{"attn_scale": 0.177, "schedule": "wsd", "dataset": "wikipedia_en"}
Each number is 128 + 24 x the weight over its row's rms, rounded and kept within 0 to 255. Layers, rows and columns count from 0. The size above them is the row's rms in percent of the matrix's.

# layer 2 MLP down (transposed), 640x160, rms 0.0849, rows 14-33, columns 80-159
size [106 106 115  91  85  98  91  92  81  95  92 101  78  90  96  89 113  97 101 106]
[[149 114 136 113 134 118 125 119 133 118 111 110 170 101 101  67 100 130 146 149 110 130 161 119 117 167 157 126 117 143 133 149 121 157 148 129  84  94 156 134 142 110 136 127 104 150 120 125 180 129 145 139 105 130  93 124 123 156 129 132  95 126 132  90  96 140 144 198 108 139  95 123  82 134 122 156 110 147 125 115]
 [152 142 138 100 177 117 133 155 133 139 122 136  96 167 133 120 138 132 153 107 105 123 158 137 145 126 102 115 106 128 135 106 104  83 104 173 142 141 141 166 121  60 101 110 169 114 157 167  95 142 137 144 134 215 129 131 102 145 123 130 104 108 171 129 109 127 101 148 108 146 122 115 113 119 176 148 165 122 113 156]
 [102 167 141 115 121 128 138 129  63 120 127 140 138 139 173  70 159 122 114 110 156 169 144 121 119 126 130 158 130  95  90 137 116 128 151 121 108 150 120 111 121 137  87 123 123 120 135 115 130 146 115 124 131  98 121 111 115 153 150  80 153  91  93 153  89 109 117  91 138 145 103 142 117 157 176 130 117 106 101 108]
 [115 115 157 110 148 126 123 156 141 149 139 133 112 162 160  95 130 141 139 177 150 141 142  75 126 129 124 113 142 112 135 158  81 141 121 125 131 126 110  93 116 184  92 142 101 152 119 113 121 134 123 110 119 100 150 108 143 138 133 120 151 142  61 168 100 155 123 138 121 170 126 116 120 141 134  92 103 112 168  99]
 [110 116 155 117 114 122 142  92 178 116 151  99 135 133 154 104 113 145 180 128 139 156 159 137 135 139 146 110 138 132 122 138 124 117 151 174  97 153 110 151 127 142 138 116 113 118  59 132 129  83 130 113 131 124 140 148 122 130 120 104 107 109  96 132 135 141 152  83 104 121 102 158 130  90 157 139  94 118 140  87]
 [102 165  94 125 109  77 104 134 158  78 128 108 154 104 111 126 122 156 130  92 123 113 113 125 103 101 108 120 124 144 158 184 178 142 124 110 127 108 138 116  90 101 127 145 122 111 199  70  87 166 142 142 151 114 140  99  85 120 162 148 138 131 106 123 112 125 102 145 135 104 112 130  99 121 108  93 118 145 113 104]
 [167 148 125 127  86 137 155 149 121 112 102 104 121 161 111 154 119 122  96 133 130 125 120  78 118  96 138 138 140 148 117 134 155 140 155 104 136 146 120 180 155 172 115 100 144 111  87 125 135  59 178 115 124 171 154 136 143 127 100 158 143 120 123 110 130 148 156 117 110 103 146 140 157 137  93 117 126 125 121 135]
 [ 91  97 172 109 143 153 107  94 149 143 180 141 158 145 140 110 134 142 140 168 130 130 136 140 149 128 134  94 141 117 105 170  95 134 133 131 142 129 106 115 105 120 146 134 189 152 118 140 135 159 129 105 131 108 107 133 142 107 156  75  99 130 213 105 146 141 126 112 162 149 124 101 150 141  84 168 127 155 109 130]
 [125  89 110 135 146 153 112 118 116  98 152  76 119 108 110 129 119 138 134 124 119 111  94 177 109  87 109 132 145 138 123 116 133 102 143 131 134 156 105 130 148  90 111 121 159 168 105 122 125 104 153 149 117 177 138 149 154 132 114 112 115 131 174 109 126 128 148  81 114 122 132 183 172 136 108 102  89 120 119 132]
 [139  99 115 131 154 111 119  84 101 152 127 154 129 144  99 174 177 109 146 112 116 129 146 137 175 110 134 158  94 109 136 133 150 135 129 117 108 125 160 104 138 144 118 159  95  94 112 131 133  91 109 117 102 148 102 123 140 146 119 175 124 158 192 135 131  90 120 151 170 112 123 157 114 120  77 117  74 136 181 115]
 [146 142 137 119  77 129 110 136 142 136 119 125 118 173 147 127 141 151 120 135  86 152 125 114 153 163 188  89 104 130 133 110 152 139 143 148 141 100 132 153 182 172 154 118 171 150 147 102 146 103 109 141 190 132 112 107 126 111 148 148 140 154 148 129 119 156 147 117 141 145 145 117 156 126  78  85 165 104 133 149]
 [137 155 133 102 136 117 188 112 140 143 140 167 137 136 144 149 108  97 122 114 146 129 106 149 136 114 121 147 113 123 184 188 145  97 131 141 141 101 169 155 131 100 121 132 122 125 116 110  71 150 100 161 114 106 175 120 121  86 130  92 104  90  90 137 135 139 150  95 125 102 138  98 144 130 148 130 169 100 134 105]
 [153 110  94 113 180 157 140 121 125 161 166 100 127 132  50 136 153 124 138  96 122 132 120  69 185 102 129 166 113 118 177 147 142  84 101 152 137 113 155  87 102 165 124 138  99 129  92 100 103 119 125 137 131 143 152 121 141 114 128 129 152 103 103 172 107 173 107 134 190 148 116 163 117 108 126 130 152 101 134 120]
 [ 88 119 107 105 116 120 102 172  99  96 137 146 112 173 118 111  89 133 111 182 113 167 134 134 143 131  99  98 134  69 158 135 158 128 173 158 111 116 150 148 133 104 129 120 175 150 109 112 112 158 148  90 113 147 150 132 132 158 126 110 119 145 112 133 124 128 106 113 113 125 138 107 140 154 106 133 154 107 139 155]
 [ 99 110 134 133 103 108 129 136  95 150 141 157 122 142  73 145 150  96 133 147 163  90 166 112 151 140 119 163 106  85 155 160 105 125 134 158 129 175 134 135 138 166  98 110 142 113 148 141 111 141 111 128 128 112 154 132 135 112 133 128 138 107  54 126  95 138 143 112 128 127  49 142 125 135  95 182 122 118 127 137]
 [114 139 155 130  96 139 139 107 138  95 135 131 104 117 118 160  98 116 140 125 141  99 146 120 135 150 182 139 139 125 143  86 131 144 159  92 124 106 152 127  69 157 123 110 103 133 120 192 139 119 132 130 161 109 189 105 117 107 103 131 144 124 108  97 135 161 131 140 170 120 137 109 110 172 129 132 143 116 142 128]
 [121 116 143 151 130 122 119 106  89 118 166 153 137 120 105 134 107 116 105 104 109 125 137 117 167  86 108 135 147 141 104 130 123 117  97 140 104 119 140 121 144 120 137 119 137 119 146  86 134 128 152 136 110 181 158  93 110  85 109 118 136 103 164 141 140 157 168  93 146 163 126 176 161 101 195 127 171 133 137 142]
 [110  98 128  84 110 146 148 112 145  99  90 119 142 154 125  98 130 169 156 130 156 126 156 135 140  63 143 120 136 150 115 114 110 118 154 126 122 127  99  95 133 139 141 107 164 148 132  96 143 120 102 133 138  74 127  90 161 103 108 151 108 113  96  80 146 158 106 143 148  86 119 147 131 146 148 107 113 114 103 116]
 [126 118 102 150 156 179 157 148 158 105 125 163 142 117 110  91  91 128 116 114 102 135 124 101 149 115 104 155 145  77 155 169  86 117 117 160 124 141 151 111 124 157 182 154 113  93 125 114 128 128  63 143 124 139 140 107 127  98 102 125 117 124  59  87 134 132 112 147 121 147 127 147 141 108 164 128 101 137  95 127]
 [135 118 153  99 143 148 127 177  97 148  96 122 114 103  82 114 148 103 135 115 140 124 133 143 147 130 163 141 134 114  85 152 121 129  84 111 157  91 125 119 148 122  94 126 121 130 157  99 179 114 130 144 151 108 157 125 122 159 149  81 142 138 115 134  89 154 135 115 161 107 102  78  94 129 182 136 166 152 131  65]]
# layer 2 MLP up, 640x160, rms 0.088, rows 15-34, columns 80-159
size [111 102 102  99  98  98  95  95  99 102 100  94  96  93  92 107 103 101 101  99]
[[136 130 126 164 133  88  93 158 100 168  91 179 114 137 131 122 146 154 163 161 117 131 137 132 146 147 114 140 174 134 123 130 108 104 117 151 124 109 133 156 165 141 115  98 130 157 167 122 152 155 161 139 122 141 104 141 150 137 135 139 150 124 121 155 115 139 166 134 104 106 169 130 138 152 148 151 116 144  93 143]
 [114 124 114 141 141 143 104 132 126 164 129 139 105 143 130  96 143 158 126 102 116 121  69 152 150 107 108 144 152 150 147 106 102  94 126 124 135 118  77 122 184  71 142 139 143 150 114 157 170 133 123 103 135 112 121 122 160 132 128 109 107 116 109 125 158 158 167  86  96 130 144 136  99 152 167 128 115 141 122 117]
 [ 97 147  82 109 121 113 125 142  84 132 128  78 100 124 155 107 117 126 100  60 130 112 122 171 143 137  99 127 153 141 137 109 146 128 158 139 153  99 154 124 155  90 125 123 128 157 100  78 139 154 114 131 128 109 114 113 145 101 131 105 115 155 134 120 124 140 141 110 120 113 111 179 128 118 141 119  96 115 130 132]
 [100 120 119  90 126 137 135 110 137 120 110 103 137 130  94 110 109 154  93 109 168 104 115 128 111 119 142 134 148 136  92 109 118 101 109  76 136  40  94 173 161  93 130  81 144 124 123 150 152 154 176 146 125  95  93 118 140 107 126 142 146 130 104 118 127 100 114 146 128 129 119 134 142 147 153 132 127  80 109 152]
 [153 134 147 118 158 127 117  99  68 128 116 173 138  87 140 160 144 159 132 144 164 115 105 167 152 144 114 131 112 179  90  97 136 128 130 124  75 159 148 166 127 142 126 140 161 115 101 154 136 149 173 153 127 163 140 112 133 105  90 129 167 118 105 127 136 176 142 116 133 135 114 133 126 109 161 122 140 150 103 159]
 [166 109 141 105 147  85 144 120 119 166 121  93 146 114 136 177 115 116  96  67 130 125 121 124 118 135 153 162 123 143 123 119 174 117 193  97 153  75 131 140 150  99 141  99 134 127 102 155 151 139 146 119 143 110 128 119 144 106 156 102 137 172 119 141 105 132 185 134  99 103 142 147 123 139 137 137 121 157 128 128]
 [126 127 142 129 127 117 113 147 109 124 104 127 169  74  87 135 121 168 135 113 113 128 122 110 159 103 109 142 118 109 136 105 159 104 138 155  95 128 155 114 144 143 151  61 103 123 124 118  96 121 138 139 128 135 117 135 129 151 139 146 149  98 109 136 129 172 155 142 126 112 118 157 148 128 160 139 145 150 110 127]
 [111 108 119 119 171 114 134 142 120 136 155 130 151 114 155 156 146 137  79 102 166 109 151 137 122 142 137 116 146 113 122 137 153 132 109 161 133 102 132 135 153 133 104 110 122 121 123 167 112 128 153  86 125 151  72 139 133 137 126 144 139 100 132 147 119 100 105  68 124 136 177 120 145 137 125  88 104 112 128 118]
 [155 134 156 105 136 136 173 156 130 132  87 147 126 140 135 153 103 109 121 144 162 154 100  96 166 135 132 137 144 148  83 130 164 130 122  99  85 135 116 130 113 126  91 165 124 158  91 110  97 138 164 113 156 121 146 140 125 107 125  88 117  88 108 141 135 116 112 123 112 152 152 107 128 138 147 103  88  82 107 106]
 [130 137 130 128 141 113 128 112 110 185 151 140 105 129 112 158 125 170 112 129 130 138  74 118 143  98 111 167  94  99  59 100 111  84 119 156 136 116 127 134 133 130 131 107 143 147 136  93 126 158 132 147 150 115  81 128 128 153 140 120  78 142 127 131 130 170 116 172 122 126 142 155 130 171 125 111 128 154 128 130]
 [168 122 148 123 146  99 146 139 108 122 107  88 143  81 154 131 153 105 151 126 131 136 152 127 156 130 129 136 164 134 131 159 143 113 135 142  96 137 144 112 147 135 156 101 160 123 182  95 115 127 141 133 127 163 156 130 103  99  96 143 113 101 129 157 115 110 119 122 141 106 208 136 122 119 154 153 155 177 134 161]
 [136 117 163 130 128 115 124  83  92 139 133 110 174 124 195 146 112 127 126 105  99 160  99 155 173 146 125  87 108 150 115 105 141 156 151 114 172 152 126 105  94 119 136 101 157 118 138 146 124 140 180  92 117 153 114 136 162 168 135  95 151 165 124 124 139 129 101 164 133  84 122 126 147 154 157 134 141  99 128 129]
 [144 120 138 132 131 124 146 128  89 125  80 143 141 105  80  94 116 215  74 133 126 117 104 138 170 133 162 101 110 124 134  90 131 126 124 145 108  76 114  95 158 141 103 126 160 107 119 111 120 137 138 121 142 121 105 128 136 146 131 130 145 168 113 146  92 155 124 110  92 103 172 172 130 134 167 125  86 119 124 157]
 [113 149 126 116 149 135 145  96 104 183 126 156 111 136 122 116 117 139 147 140 148 116  69 100 167 136 123 116  92 119 122 104 111 106 116 112 108 127 100 110 162 106 126 148 163 145 145 157 118 156  91 123 150 101 105  89 138 125 149 104 158 147 118 111 110 164 146 129 150 106 121 130 108 155 115 168  84 145  82 110]
 [144 118 114 116 155  78 148 124 126 147 142 103 113  96 172 154 134  84 124 123 122 151 113 141 129 170  96 104 121 122 132 118 167 116 109 122 108 175 157 138 128 143 173  81 139 151 136  95 110 134 129 106 121 116 155  98  96 138 140 127 144 123 121 148 133  98  91 104 110 102 186 145 166 197 146 175 101 148 119 117]
 [116 150 130 128 143  78 145 130 158 144 169 154 102 127 143 149 114 137 136 146 112 128 126 114 139 139 135 181 110  96 101 113 145 120 165 106 101 138 146 150 130 155 109 100 159 110 154 139 142 175 135 116 149 148 115 136 135 162 110 116  81 120 122 136 119 114 134 126 103  95 163  93  98 104 158 158 119 126 112 136]
 [132 121  95  88 165 120 140  91  85 161 125 108 103  72 128 138 179 163 138 104  88 153 108 153 138 124 143 138 107 148 136 130 159 169  90 127 147 120 121 111 127 151 128 114 111 114 156 118 134 130 110 141 123 121 124  75 150 119  78  78 105 130 130 193 126 117 119 134 132  88 122 107 135 105 118 148 114 119 170 113]
 [133 104 172 131 141 138  93  99 142 114 130 115 124 102 110 137 180 147 150 141 115 128 114 118 139 143 135 124 124 133 136 107  98 112 164 119 144 141  76 111 115 162 103 123 144 128 126 152 158 154 142 150 111 151 144 112 134 139 100 117  90  97  91  97 140 138 157 108 149 196 144 123 124 162 157 128 114 161  93 111]
 [134 163  88  95 148  98 129 109 127 165 133 134  83 144 121 139 173  83 150 138 144 122  92 100  98 129 100 151 122 144 143 158 140 105 136 155 147  93 144  88 113 117 147 114 108 140 128 130 153 165 142 115 105  86 194 103 126 146 154 122 160 104 100 146 108 161 144 136 164 121 154 143 117 123 168 132 109 131 124 105]
 [149 145 108 146 125 130 103 155  91 136 155 119 117 146 133 137 162 110 151  93 111 122 106 157 145 116 101 102 178 116  66 111 118 139 110 102 123 103 118 179 146 129 133 153 139 166  87 129 140 145 123 128  88 125 132 115 138 132 150 158 114 118 128 152 113 159 127 109 122 150 118 102 114 149 122  86 105 168 126 164]]